Each number is 128 + 24 x the weight over its row's rms, rounded and kept within 0 to 255. Layers, rows and columns count from 0. The size above them is the row's rms in percent of the matrix's.

# layer 8 attention value, 192x192, rms 0.067, rows 43-63, columns 64-127
size [ 98  98  96  93  89  98  94 104  90  94  85  95  95  91  91  92  93  94  91  92  91]
[[164 109 108 104 118 140 130 115 152 114 153 137 118 144 126 152 144 110  98 173 128 142 170  96 159 141 143 113 146 141 140 112 121 143 128 167 161 108  65 124 131 107 137 135 102 119 154 140 177 110  99 112 115 157 168 123 121 152 122 119 118 155 143 140]
 [154 127 159 110 147  98 123 137 144 112 145  95 146 139 156 146 195 110  95 103 118  81 121 126  98 122 140 110 107 121  93 143 154 109 131 178 104 145 134 107 142 118 150  97 133 167 111 186 123 100 123 108 112  89 118 126 148 144 112 156 163 119 188 110]
 [ 94 105 125 146 149 155 130  74 121 129 102 137  89 116 135 159 132 128  79  96  78 156 156 111 103 100 155 103 139 167 150 127 144 145 117  97 113 134 119 141 104 130 120  85 139  64 117 131 125 127 126 122 124 138  90 151 138 113 166 139 107 177 137 129]
 [137 143 119 149 128 133  79 140 119 119 120 150 123 122 174  94 136 125 160 191  87 168 119 164  85 146 129 121 139 105 104  88 147 134 108 126 106 141 133 133 115 100  99  89 112 126 136 128 135 122 144 148 109 140 132 116 129 140 163 176 123  95 107 103]
 [118 120 114 165 148  98  92 103 169 122 144 113 177 128 125 146 125 124 128 155 137 156 138 119 155 103 100 147 195 115 145 119 145 130 133 109 132 119 132 135 107 101 129 133 136  97 125 146 151  82 141 125 149 176 135  95 114 145 146 148 132 119 108 124]
 [117 108 152 120 108 145 123 126 134 122 159 142 162 144 166 159  98 116 138 149 147 106 120 156 131 104 137 121 149 148 135  75 153 114 138 142 171 136 113 117 132 124 108 152 119 110 156 154 101 143 138 150  83 140 144 155 105 161 138 138 152 143 157 115]
 [139 100 118  91 139 133 131 133 110  99 138 129 112 121 107 126 159 194 156 100 172 133 157 119 128 136 107 119 127  90 140 156 111 152 150 128  67 137 183 143 114 131 138 135 105 119 154 153 137 153 136 169 144 114 131 114  95 101 155 138 132 138 101 138]
 [124 117 133 161 101 155 158 152 131  95 128 110 116 207 102  97 118 147 131 148 143 111 113 165  82 150 131 136 119  41 164 114 104 140 103 130 136 120 117  98 112 154 114 121 144 122 138 140 127 115 107 141 110 166 143 127  91  94  68 179 145 109 138 135]
 [165 108 134 139 170 122 165 177 145 169 130 135 154 147 161  81 160 131 148  95 136 128 121 168 114 114 164 120  95 113 112 129 112 141 118 141  96 149 135 156 111 143 122 117 166 104  97 115 155  88 108 155 156 121  85 145  93 182 139 119 145  90 148 127]
 [117 156 129 127 133 126 149 134 123 142 117 130  67  99 157 149 150 120 160 129  86 148 105 127 140 158 126 135  86 131 128 102 122 104  97 154 118 117 121  89 146 180 161 101 116 130 155 119 115 121 112 147 129 140 141 119  99 109 183 125  98 134 106 121]
 [145 155 161 146  92 101  98  71 124 182 127 127 104 155 127 161 113 148 128 134 167 150 134 147 104 135 133 147 165 163  87 129 140 110  93 121 123 102 109 114 128 120 137 155 103 155 104 102 155  89 134 103 115 133  83  85  89 117 172 123  96  79 114 145]
 [105 156 146 129 148 146 155 140 115 125 123 151 122 138 112 121 148 114 135 103 121 123  88  90 164 140 176 102 101 136 163 161 153 117 122 123 154 100 124 136  89 141 117 151  91 119 143 102 130 129  97 118 147 148 125 135 154 117 136 164  87 102 150 130]
 [162 129 182 157 174 104 180 118 121 131 138 122 146 107 125 115 143 125 133 134 105 132 145 140  93  72 172 122 152 109 136  98 137 169 130 108 154 162 130 161 132 133 112 128 132 170  81 101 156 156 147 138 125 127 110 139 139 100 127 145 103 129 164 133]
 [130 153 121  98  90 108 116 164 119 136 137 135 119 144 118  82 152 171 132 143 135 127 179 133 106 131 103 185 149 141 141 126 143 156 145 124 143 149 161 121 106  99  80 134 130 118 138 159 168 163 125 139 134 170 105  79 147 138 121 126 159 148 134 128]
 [127  75 170 137 112 120  96 151 137  99 120 105 121 135 168 108 130 102 141 125 123 116 115  85 113 129 104 157 158 109  93 102  90 138 118 170 136 104 110  97  97 163 161  99 178 150 117 138 161 136 110 114 147 145 155 120 132  91 140 125 120 154 114 123]
 [153 112 105 120 121 116 128  99 126 157 135 141 151 122 102  90 127 118 143  99  72 153 148 103 142 102 142 117 126 134 100 151 145 132 158 164 149 177 152 151 144 152 142 137 111 104 119  69 153 113  95 144 106 124 138 114 118 109 131 144 147 132 118  65]
 [114  97 113 130  93 101 144 104 121 105 147 133 144 127 122 120 130 113 153 104 156 126 155 133 138 126 100 145 113  92 146 125  94 185 155 184 125 108 147 128 111 145 114  92 120 108 106  63 161 141 161 128 124  76  79 143 106  87 105 130 134  92  91 141]
 [124 138 180 154 144 158  98 129 137 124 150 112 135  99 147  77 131 114 120 149 111 102 137 149 130 170 124 202 122 132 142 140 133 126 126 160  79 175 109 139 109 135 127 100  73 144 175 111 150 148 115 161  97 120 107 103 105 144 147 126 129  93 141 123]
 [120  94 103  89 162  68 111 126 128 148 135 121  93 133 108 102 113  88 156 134 121 151 134  99 121 119 161 124 122 153 115 133 166 116 105 150  94  74 132 116 105  93 139 101 140 142 139 168 118 144 112 102 153  87 142 160 143 141 101 116 163 117 150 105]
 [119 116 120 167 131  94 118 119 100 136  86  85 137 104 141 126  96 154 194 140 137  90 141 127 122 124 101 112 161  91  77 128 142 166 122 150 111 126 109 145 105 128 123 100 158 158 159 127 121 155 156 147 124 111 150 127 111 146 156 135  99 168 121  97]
 [120 144 144  59 129 162  93  96 164 130 168 100 117 163 121 157 143 148 137 119  89 112 149 167  88 106 112 132 159 116 150 176  88 114 103 110 154 157 135 136 128 122 148 131 111 143 121  92 153 146 137 129  82 156 154 180 124 163 136 116  85 142  80 143]]
# layer 8 attention output (transposed), 192x192, rms 0.172, rows 43-63, columns 64-127
size [ 85  93  93  89  87  93  94  96  82  85  86  90  90  89  82  86  91  86  92  85  88]
[[110 139 163 134 102 102 142 157 103 159 106 108 100 118 139 131 135 173 156 128 174 160  94 133  84 122 126 148 160  73 130 145 103 100 156  71 107 163 172 143 161 120 156 119 134 136 121 149  90 123 114 152 140 134 116 105 115 104 105 143 174 119 100 129]
 [113 141 112 144 118 145 130 109 166 103 102 156 118  94 117 120  97 136 114 167 128 188 109 187 144 186 142 125 146 118 147 128 159 166 132  87 136 118 118 126 146 143 116 163 126  88 147 123 129 139 177 150 165 156 121 126  85 150 137  83 117 106  86 176]
 [182 125 122 101 104 115 125 173 116 134 128  99 172 101 113 119 124  94 119 112 183 123 125 129 171 130 104 135 110 133 117 125 104 114 135 116 115 153 116 143 135 125 112 180 126 161 107 146 114 129 115 110 141 116 140 127 128 132  95  93 153 135 115 120]
 [150 119 118 140 125 121 168  90 115 125 161 108 138  99 110 163 134 104 133  91 160 126 129 106 150 146 115  98 112 133 148 149 110 118 104 116 158  96 132 108 126 108 146 115 144  97 171 151 112 128 192 122 120 136 145 133 106 150 117  86 138 175 138 144]
 [155 147 149 116 171 165 158  96 110 183 124 160  73 124 142 125 147  90 125 114 127  84 145 125 116 142 162 106  98 145 114 130  98 110 104 151 129 130 119 128 135 137 144 128 131 146 137 116 113 178 175 149  91 114 136 147 123 108 136  90 159 155 148 144]
 [134 114  91 115 157 129 143 146 129 153 121  96  94 167  87  96 134 132 115  93 104 122 153 136 149 150 135 144 115 122 130 183  84 111 122 108  98 142 148  79 161 140 139 130 109 112 126 118 121 126 108  56 171 130  91 110 155 104 128 129 129 103  75 114]
 [109 166 144 149  92 135 121 131 148 136 113 136 107 138  89 169 136 114 112 119  88 117 138 117 147  97 144 142 152 147  54 153 135 110 148 126 140 117 127 162 173 150 144 133 172 143 120 111 146 124 169 110 127 120 141 129 182 104 112 118 124  76 174 119]
 [117 129 107 116 123 132 107 102 122 122 138 146 122  70 134 128  94 101  95 125 106 150 144 121 162 124 139 131 109 130 101 176 117 114 169 102  76 129 115 175 148 114 117 101 118 138 143 133 124 141 149  90 141 128  88 146 155 168 159  92 116 145 120 112]
 [125 142 124 150 118 118 128 103 122 107 106 173 136  93 111 181 110 136 102 153 114 146 126  91 157 133 115 161 168 143 147  90 120 128 154 112 145 120 114 112 121 141 114 124  89 151 121 104  94 201 120 109 135 160 140 110 163  85  91 133  95 142 112 142]
 [120  87 139 115 138 117  83 138 150 128 112 140 153 170 123  90 123 113 102 141 175 108 134 121 133 126 100 119 155 135 117 168 113 128 131 103 147 126 164 128  82  81 122 133 138 104 140  94 129 124 200 122 135 136 113 147 135 134 118 144 145 123 162 128]
 [ 81 137  79  99 142 130 156 183 142 113 120 156 139 125 110 107 145 123 150 153 115 133 153 100 126  95  99 115  92 140 184 124 147 149 178 123 107 165 116 117  85 134 126 107 117  79 132 154 128 127 176 119  88 100 138 139 157 139 113 129 167 151 118 122]
 [112  96 127 102 126 133 151 138 131 114 127 121 156 104 143 126 158 125 125 109 114 152 143 143 109 114  98 156 178 112  94 136 131 131 131  87 116 171 134 147 126 117 128  97 141 160 100 125 147 145 144 137 103 137 149 131 109 101 135 137 138 182 118 131]
 [ 82 122  89 105  87 153  78 102 135 145 108 135 147 122 129  92 103 113 151 112 130 137 111  74 136 143  83 168  98 130 125 132 133 156 108 133  92 100 109 121  94 153 106 168  80 104 163 108 108 116  82 108  88 141 123 109 113 177 115 100 146 147  98 164]
 [118 118 141 137 136 182 136  98 125 144 104 156 103  85 130 154 119  96 126 150 119 109 116 141 109  96  92  89 129 115 118 128 136 115 142 147 116 101  76  99 149 167 167 147 135 166 102 116  95  86  71 121  79  93 117 155 152 136 149 145 131 117 113 110]
 [119 180 109 125 117 140 174 130  75 161 121 151 108 137 130 178 125 144 104 117 145  89 121 126 120 109 134 108 152 145 163 134 152 120  94 128 108 132 110 114 129 150  64 176 101  91 108 139 157 143 178 129 125 129 115 132 111 147 150 142 157 124 144 121]
 [134 122 136 114  96 147 139 144 122 113 102 131 130 120 189 162 143  97 112 177 181 119  70 146 119 137 103 130 151 106 143 114 125 121  87 148 131 129 147 128  88 110 128 125 131 146 134 166 156 110 166 129 122 124 152 131 131 138 113 128 137 161 113 167]
 [ 65 150 179 165 133 114 125 140 137 164 133 131 113  86 130 129 146 154 151 131 112 158 110 134 128 131 172 126 134 156 136 164 156 109 102 113 101 158 133 132  93 124 124 166 135 138 168 157 116 158 142 111 118 157 152 125 153 180 145  92  74 168 160 121]
 [117 115 114 122 149 114 152 148 128 122 133 168 112 130 115 176 120 134 129 118 125 140 105 116 122 111 154  55 160 119 126 112 126 184 125 117 121 148 132 122 124 123 104 121 148 122 116 145 111 142  73  90 181 160 117 136 139 111 130 114  95 120 105 111]
 [106 150 116 139 106 146 109 112 121  96 113 136 152 142 146 160 153 183  93 158  95 110 159 133 139 138 121 130  97 134 156 127 113 102 155  87 145 166 114 160 155 151 125 174 128 131 131 100 175 123 156 137  98 152 122  74 100  74  74 106 134 119 145 136]
 [114 172 133  83  94 114 145 133 174 106 183 150  94 111 132 172 145 121 134  76 141 143 132 136 164 112 157 143 159 118 168 107  88 134 124 111 139 142 111 129 156 152 126 119 127  99 144 126 124 119  82 125 120 158 145 133 109 126 116 110 139 120 165 162]
 [167 110  80 150 153 129 147 139  97 121 134 158 164 109 154 128 148 125 138 146 182 157 119 114 160 147 146 134 140 144  84  94 145 124 165 138 116 123  86 120 135 154 109 129 134 143 132 145 139 117 137 100 152 119 124 105 112 131  97 115 164 130 114 116]]
# layer 8 attention query, 192x192, rms 0.0657, rows 64-95, columns 64-127
size [ 83 108  79  90  85  92  84  82  86  71  83  82  92  80  84  87 104  98  94 104  91 112 116 113 112 116 117 120 116 115 109 118]
[[145 135  94 144 143  94 156  92 130 144 115 135 127 129 148  83 122 137 158 122 169 108  97 100 146 111 117 118  91 119  88  91 123 118  86 123 119 122 143 157 153 124 134 139 115 141 149 141 143 133 117 127 129 167 142 105 111 115 147 135 148 112  86 138]
 [120  95 146 119 146 133 157 108 145 132 150 160 183  97 143  93 117 110 192  94 132 106 122 121 129 160 120 106 163  86 164 164 148  90 131  80  60 125  98 105 128 110 130 105 116 129 104 206 139 123 130 108 137 129 126 146 147 111 107 119 117 165  79 135]
 [101 144 139  91 104 162 130 112  98 162 159 155 109 174 155  98 107 144 149 131 138 138 132 110 121 167  94 100 163 102 121 140  97 155 124  94 112 114 121 134 102 121 128 122 117 150 143 120 127 118 147 116 157 130 134 113 116 118 146 147 134  78 129 169]
 [161 115 137 153  86 110  90 184 124 124  91 137 113 132 126 181  79 166 133  65 146 126 132 123 113 118 143 151 160 118 109 134 163 114 115 103 132 119 123 115 133 148 146 101 111 125  92  94 128 109 147 123 120 135 171 130 139 117 132 102  91  98 107  88]
 [126 167 131 119  88 123  80 132  89 146  83 126  94 136 163 117 123 138 112 154 161 200 135 100 100 154 131 110 145 119 141 152 123 158 107 102 129 126 161  98 115 121 112 103  94 126 125  97 124 132 170 152 137 112 133 113 106 135 151 111 147 134 131 134]
 [140 118 129 139 121 137 130 116  76 115 132 145 107 145  99 148 156 122 119 115 115  86 107  97 162 135 136 158 122 119 155 103 123 157 112 122 209 153 104 161  83 176  90 115 153 172 154 103 124 177 120 158 127 161 154 125 148 112  92 142 136 131 160 118]
 [164 150 156 140 115 121  93 146 100 132 114 122 114 140 155 145 131 120 131 133  82 108 125  96 130 121 147 158 114 131 143  68  91 118 167 100 168 137 112 122 102 151 116 100 136  87 158 124 130 172 169 157 124 128 149 109 126 101  95 108 134 109 166 124]
 [ 70 138 136 125 138 172 160 110 136 138  91 100 115 152 129  91 122 147 113 151 146 177 124 138 135 101 142  97 167 110 119 185 161 151 104 103  99 154 157 149 115 132 124 122  96 120 124 104 120 102 132 130 129 120 137  86 145 182 159 129 154 119 112 117]
 [144 153 161 121 118 146  86  98  91 131 137 150 150  72  80 147 128 132  90 163 138 145 139 112  81 107 123 152 156 109 158 139 135 158 143 108 152 145  95 121  99 168 146 116 116 120 109 150 124 156 128 158  99 112 138 119 140 121 120  89 117 135 126  92]
 [130  98 135  93 103 169 130 154 123 141  90 125 122 126 170  42 102 123  75 112 158 144 164 132 115 125 155 105 139 108 110 134 118 170  99 133 146  87 140  96 110 110 135 156 122 146 138 127 159 130 124 124 144  88 127 102 162 108 112  93 130 119 118 162]
 [162 142 128 110 117 157 138 116 137 142 143 152 113 166 102 154 164 139 113 125 122 128 115 182 141 148 146  70 124 128 127  98 162  76  85 140 125 172 138 130 127 127 119 125  87 139 130 121 133 123 100  97 138 122 152 121 144 172 132 171 129 155 159 139]
 [120  87 122 151 143 164 152 129 172  99 112  82 121  99 146 121 126 132 112 157 159 146 119 136 137 138 102 106 160 105 111 200 152 126 147 124  85 127 153 127 139 118 113 111 109 137 132 100  98  85 141 125  76 129 159  62 160 111 104 123 103 138 108 118]
 [139 140  85 144 167  79 140 148 136 135 106 117 119 110 146 110 146 150 121  51 186  96 125 147 136 104 172 101 118 141 119 119  88 113 143 163 125 130 134 119 150 114 112 147 155 168 106 152 144 116 128 115 140 116  96 148 137 148 178 135 150  69  79 130]
 [120 129 142  98 124 133  90 146 102 136 129 178 147 157 108 108 117  94 157 169  97 142 138 133 107 121 130 198 122 123 117 123 114 132 140 121 148 113 123  95 155 138 173 118 122  80 110 153 113 202 136 143 133  92 130 147 110 104 115 173 107 169 133 140]
 [109 136  97 171 164 127 135 143 127 170 108  96 149 119 120  85 119 127 117 108 167 122 127 143  81 144 134 141 111 138 138 128  94 134 110 136 113  92 142 131 142  72 133 150 115  99 149 102 161  99 160  73 127 115 135 130 143 124 118 173 157 133 107 109]
 [168 109 149 118 148 136  93 103 141 114 109 146 134 132 144 110 113  87 124 128  79 107 140 153 144 134 121 153 158 149 104 156 120 106  69 152 178 109 162 163 127 126 114 151 102 141 115 165 128 141 127 140 155 102 129  97 145 134 194 138  75 142 117 144]
 [130 168 153 119 122 130 142 121 105 105 105 142 131 110 114 153 131 138 147 120  84 138 105 112 128 129 158 125 147 125 110  98 129 128 170 131 165 148 130 142  95 177 138 123 145 137 141 155 126 192 138 156 133 165 115 175 103 185 122 142 128 180 127 130]
 [120 130  71 113 121 129 114 134 126 102 182 128  83 126 134  99 129 124 159 113 119 134 114 106 153 122 117 168 129 123 181  95 151 130  93 184 159  83 155 137 148 105 133 162 132 109 118 133 142 103 169 128 151 138 143  99 119 108 112 118  87  81 163 114]
 [134 106 135 139 143 138 137  87 131 126 173  95 110 129 131  88 121 101 126  95 113 155 147 119 118 137 135 113 118 172 173 148 116 131  94 136 162 108 106 131 129 120 147 141 118 160 133  90 174 110  87 128  88 144 122 136 119 174 121  98 149 128 156  85]
 [112 151 154 111 162 166 132 131 157 143 118 120 124 163 112 128 119 111 131 114 113 139 129 123 133  98 122 124 121 124 106  97 122 142 111 118  99 104 174 104 169 122 227 101 106 124 144 126 135 140 111 132 124  70 199 115 149 169  91 114  89 153 102  97]
 [171 119 136 118 144 169 137  92 129  94 125 149 101 108 140 126  91 131 135 132  71  75 152 101 151 142 123 121 133 133 127 120 130 105 137 138 163 129 102 135 133 152 146 123 109 141 163  96 152 165 134 175 141  62 124 108 114 142 137 132  65 137 168 134]
 [152 111 121 156  92 117 132 190  88 116 142 159 150 113  93 126  96 113 156 118 122 147 134 133  90 145  75  92 127 172 158 148 123 117 151 108 134 135 124 129 139 173 145 129 119 127 124 117 145 100 110  96 140  79 121 146  94 128  95  60 154 163 140 118]
 [154  85 135 108 165 116 135 170  95 175 105 125 127 128 116 110 124 128 159 165 162 158 112  90 134 148 126 101 120 123  72 110 142 179 150 108  85 150 153 138 158 162 180 126 153 147 113 106 137 131 120 127 159 104 108 134 113  94  72 147 121 103 113 174]
 [152 120 107 143 162 155 120 154 109 158 135 103 139  85 156 151 110 154 150 144 108 112 138 148  88 165 114 133 102 116 108 181 129 155 125 146 150 140 144 142 144 104 141 117 134 156 150 112 127 120 156 124 178  96 121 103 122 115 153 111 112 106 156 101]
 [142  93 152 157 137 114 129 141  62 126 159 110 170 163 132 134 146 154 126 122 162 137 136 145 106 123 156 148 181 116 151 136  93 125 163 104 163 181 135 134  96 142 177 132 113 163 124 138 108 117 104 137 152 118 139 135 149 134 140 134 109 157 129  68]
 [130 117 136 134 152 131 102 129 128 112 118 118 164 135  84 146 152 142 122 109 115 142 131  77 118 100 140 101 154 135 169 136 141 137 124 160 100  88 107 128 120 148 123 146 140 149 150 133 149 144  98 173 139 156 163 154 148  94 179 127 121 168 126 124]
 [114 158 112 148 103 145 145 137  96 142 111 129 114 161 125 143 132 135  84 126 141 162 129 110 109 124 141 133 134 113  91 122 132 122 116 116 147 164 133 117  92 164  98 119 163 109 156 153 126 136 194 168 123 148 143 102  65 127 137 116  95 103 129  96]
 [167 131 112 117 157 160 140 137  87 130 119  96 127 140 162 122 135 117 133  89  83 152 159 100  88 117 104 105 129 132 157 125 129 140 129 102 142 199 142 117  96 169  97 171 135 133 160 150 130 130 176  97 158 195 100 134 128 119 143 130 124  90 112 145]
 [127  77 186 101 189  99 142 175 141 137 140 146 181 145  87 107 133 123 165 128 135 141 147 115 133 109 103 120 118 107 155 102 127 120 164  99 128  91 159 120 124 139 124 112  88 128 153 107 103 123 121 116 150 163 103 166 140 127 122 127 149 154  97 126]
 [104 125 104 150 130 178 107 158  95  71 123 130 130 161  45 137 149 113 123 111 100 145 143  89 104 110 140 147 132 160 141 116 147 138 172 127 108 114 138 125 113 180 177  92 136 133 130 137 136 141  98 115 124 103  97 133 103 119  91 140 109 121 160 127]
 [133 157 149  59 129 143 102 137 104 146  97 141  95 156 111 120 134 160  90 166 118 117 138 138 175  98 128 142 133 173  98 111 140 131  96 130 145 163 140 138 146 166 117 128 180 112 133 124 135 114 149 156 127 148 155 157 101 143 100 131 112 112 123 134]
 [100 124 135  97  69 142  75 136  70 136 167 157 113 145 105 133 133 125  99 129 121 142  85  74 146  82 132 153 120 153 122 119 114 134 106 149  89 117 163 108  83 104 179 104 125 183 124 147 123 140 119 136 114 140 129 124 128 130  70 155 116 106 138 114]]
# layer 8 attention key, 192x192, rms 0.0632, rows 64-94, columns 64-127
size [ 84  77  80  94  73  79  77  95  68  80  77  70  83  91 107  85  94 119 125 121 123 146 137 131 136 131 139 128 153 133 149]
[[ 97 116 123 140  97 158 124 104 139 107 170 126 116 118 174 146 122  89 102 154  90 117 203 165  85 161 122 142 121 112 185 116 137 143 129 118 127  98 183 152 136 143 166 128 139 134 141 140 143 120  59 149  98 110 111 127 122 124 167 121 126 124  91 137]
 [110 161 123  97 125 147 157 146  79 135 124 143 106 184  94 137 106 135 113 110 139 156 110 137 137 138 168 163  77 140 135 113  89 180 128 154 132 137 171 167 104 159 156 122 127 194 132  85 131 111 129 141 141 152 119 112 145 151 120 151 147 111 166 158]
 [153  99 116 142 181 138 135 158 132 141 148  89 146 137  60 105 136  98 140 150 138 133 148 183 160 108 139 143 128 152 113 130 130 101 130 112 129  89 148 118 131 131 122 135 149 121 110  94 125 100 138 118 150 126 136 167 109 139 107 116 149 158 133 110]
 [116 160 100 102 109 173 121 118 103 119 136 118 131  96 116 107 141 129 100 171 106 126 118 106 162 102 114 138 134 132 143 101 117 127 114 127 113 120 143 155  91 149 140 117 184 110 121 131 104 119 111 120 125 108 110 117 106 102  97 139 133 148 147 159]
 [ 94  89 126 123 179 177 116 136 148 164 158 124 127 139  97 120 146 114 133 129 169  97 137 136 100 109 138  99  74 177 116 119  83  70 138 110 142 167 126 152 146 136 146 137 131 108 142 157 118 152 163 149 106 144 139 137 113  95 105 141  76 160 160 123]
 [123 146 161  91  83 165 113 119 115 116 114  84 113 104 148 116 106 125 110 122 122 129 103  91 120 116 125 136 126 120 123 127 119 148 115 146 124 130 105 142 125 118 202 144  82 126 118 123 145  66 135 121 158  89 143 149 126 171 149 125  94 144 133 123]
 [131  93 138 114 124 133  96 125 151 109 113 133  95  92 163 145 123 162 133 149 138 114 126 117 106 152 148 136  96 144 154 148 139 190 119 135 110 135 128 148 108 142 165 129 139 139 135 162 152  90 129 158 139 134  92 136 139 151 159 150  93 113 132  83]
 [143 122 119 134 142 149 130 144 163 144 126 123 143 150 129 129  97  91  98  68 140 122 159 126  89 160 111 167 110 127 111 108 152  84 115 101 135  87  99 138 137 109 143 128 129 132 117 151 134 145 166 109 149  97  95 143 115 101 134  70 139 172 131 137]
 [117 167 105 115 113 112 149 154 153 120 100 123 100 184 158  96 128 120 156  99 125 125 120 115 149 117 168 154  80 174  87 113 138 121 136 151 164 118 145 148  92 106 153  87 135 101 149 134 139  64 125 144 187 119 111 139 111 141 129 136 127 119 162 162]
 [135 136  93  98 100 145 140 136  94  81 190  85 130  98 143 122 160 139 115  90 178 114 131 117  93 132 122 142 107 129 139 111 135 132 162 148  99 114 101 151 143 140 132 131 118 120 150  90 113  94 113 113 110 113 105 135 149 142  89 155 115 112 129 105]
 [164  78 146 161 163  90 158 105 136 143 147 116 145  69 143 144 121 131 127 116 108  98 152 140 141 124 121 108 106 107 122 178 152 124 136 106 100 121 157  92 137 141  99 135 137 159 105 152 131 114 134 136 106 142 117 103  92  83 159  86 148 116 149 158]
 [137 124 115 127 136 108 138 115 141 126 154 133 193 108  94 138 148 155 180  68 163 136 127 132 137 131 126 134 106 103 171 142 100 110 136  79 164 107 132 129 150 117 144 140 125 120 110 108 148 122 136 134 116 121 116 127 110 138  88 105 139 125 156 142]
 [126  85 178 125 141  94 128 161 130  83 145 104 131 114 148 126 109 144 126 191 136 169 113 105 139 137 160 135  80 132 129 149 132 110 112 149 114 105 136 148 141 104 165 154 118 143 139 123 134 100 111 126 118 142  91 133 142 104 139 127 118 178 143  94]
 [119 106 107 114 144 134 124 124  85 101  86 109 105 122 123 106  75 107 144 114 110 149 138 114 134 150 135 150 118 127  94 117 116 120 133 119 138 134 130 143 125 100 172 129 105 112 118 114 166  99 132 142 162 127 118 141  98 125 137  95 129 103 129 127]
 [150 160 106 133 142 155  97 134 150  74 141  77  94 101 153 167 112 149  91  78 145  96 134 138 108 108 109 152 120 129 125 180 117 146 111 170 148 131  97 195 157 125 174 137 137 142 128 106 143 143 158 121 129 120  71 159 139  82 108 110  84 142 144  72]
 [170 143 176 121 103 112  81 183 118 105 127 124 121 145 113  92  91  98  84 137  98 138  92 104 131 101 141 168 123 160 121  96 101 127 151 149  97  93  93 174  94 109 125 119  89  92 116  94  99 133 102 137 129 138 131 158 118 125 139 152 101 179 116  90]
 [124 130 146 128 135 155 126 108 136 162 147 101 112 146 133 109 117  92 120 124  84  98 102  95 126 116 124 121 159 117 139 131 134 123 110 119 128 175 146 135 115 122 159 104 112 139 134 103 168  93 144  94 122  98 132 135  99 107 107  99 140 130 104 138]
 [121 144 109 158 138 114 133 118 108 121 142  79 165  65 121 181 137 111 145  86 159 157 137 158  83 157 147 149 144 150 108 137 129 137 118 119 109 158 118 190 114 146 153 168 107  87 109  85 120 127 125 104 152 156 137 149 132 138 137 147 140 124 146 121]
 [112 134 154 127 149 149 152 118 126 151  95 108 139 157 104  91 130 110 121 205 120 124 116  96 115 136 130  76  94 165 110 137 115 101  96 105 112 116 139  85 153 114 116 129 156  78 138 133 122 115 176 129 133  95 161 116 167 115 110 127 141 111 115 115]
 [ 66 134 140  91 135 158 147 131  89 200  86 131 144 146  84 106 129 130 114 106 112  97 128 106 133  96 139 149 116 154  92 116 141 162 122 127 123 149 157  93 118 108 136 154 125 125  91  94 148 112 162 124 103 115 124 132 156 110 157 121 126 136 129 126]
 [167 127 134 121 111 182 101 107 148  88 129 130 128 156 135  99 106 124  91  92 113 110  98 107 145 105  69 145 156 108 126 141  92 146 118 164 128 128 104 161 146 159 110 140 124 143 177 136 117 131 142 165 127 108 125 145 164 154 127 122  96 128 133 126]
 [136 114 134 167 139 118 134 111 135 137 110 176 131 110 129 149 142 137  86 107 120 131 135 130 126 150 112 111 147 133 105 135 170  90 139  83 141 155 109 102 163 139 135 120 127 118 133 129 169 123 155 114 145 114 152 156 110 114 157  96 128 152 117 133]
 [122 125 151  98 165 149 128 149  91 148 167 142 166 138 110 152 124 129 125 147 148 109 121 131 174 110 151 161 108 158 101 122 101 116 140 129 119 165 191 147  96 111 155 134 146 111 112 175  79 142 126 175 141  92  90  81 126 134 100 144 140 137  81  95]
 [166 126 121 143 169 156 147 113 110 134  75 111 133 155 138 159 105 158  78  79 155 151 148 111 111 170 127  96 143 128 117 125 144  99 127 175 184 102 141 141 114 103 133 118 124 166  84 146 170 139 143 131 130 115 122 147 124  89 129  79 109 117 122  72]
 [207 115 173 136 136 117  96 123 123 137 146 169 129 146 141 127 102 107 110 178 134 160 118 116 151 105 138 107 158 117 161 159  92 152 132 110  87 121  83 161 139 137 112  97 145 186 105 150  89 154 107 125 133 159 157  84 144  98 157 131 147 134 108  69]
 [134 113 138 176 164 137 140 121 144  99 126 125 118  82 130 120 108 114  73 126 104 156  94 104 139  95 111 135 130 123 146 171 140 171 123 101  94 139 120 195 128 158 113 134 145 101 115 126  96 131  91 141 144 137 171 121 116 114 150 120 135 126 137 102]
 [107 144  96 151  94 117 109 120  84 110 127  93 132 169 144 131 139 160  97 127 149 140 109  81 117 130 184 153 151  94 126 105 121 111 136 140 134 150 123 117  93 128  98  98 131 136 107  94 149 131 160 108 171 154  94 128 157 138 105 106 111  92 180 107]
 [147 153 136 167 122 160 141 146 125  86 115  85 158 178 112 110 121 126 142  49 106 113 180 137 117 152  84 119 124 123 107 146 117 152 154 130 145 123 110 130 103 128 114 101 118 130 155 148 141 145 105 113 165 149 110 123 122 101  98 144 116 113 143 106]
 [129 122 142 138 181  85 159 145 101 137 105 131 142 132 118 105 117 127 135 143 135 175  87 124 181 105 152 104 102 168 153 121 131  99 160 146 161 115 158 106  85 126 158 120 112 127 156 133 134 113  92 115 148 160 131 141 120 111  76 131 158 136  97 124]
 [ 88 136 107 115 170 104 113 137 108 120 142 133 119  98 128 154 143 105 124 154 129 117 114  99 168 136 164 149  59 154 128 104 130 141 112 157 129 136 189 132 125 126 140 134 156 120 146 133 118 185 122 158 136 105 106 102 121 150 117 176 148 132 121 120]
 [121 111 129 114 132 163  82 135 111 142 141  94 126 141 130 111 123 157 115 164  99 118 115 167 116 129 126 136  89 167 133 141  95 111 116 122 118 135 151 170  88 128 152  93 168 127 114 102 100 119 140 147 139 152 146 143 130 166  58 117 121 136 142 145]]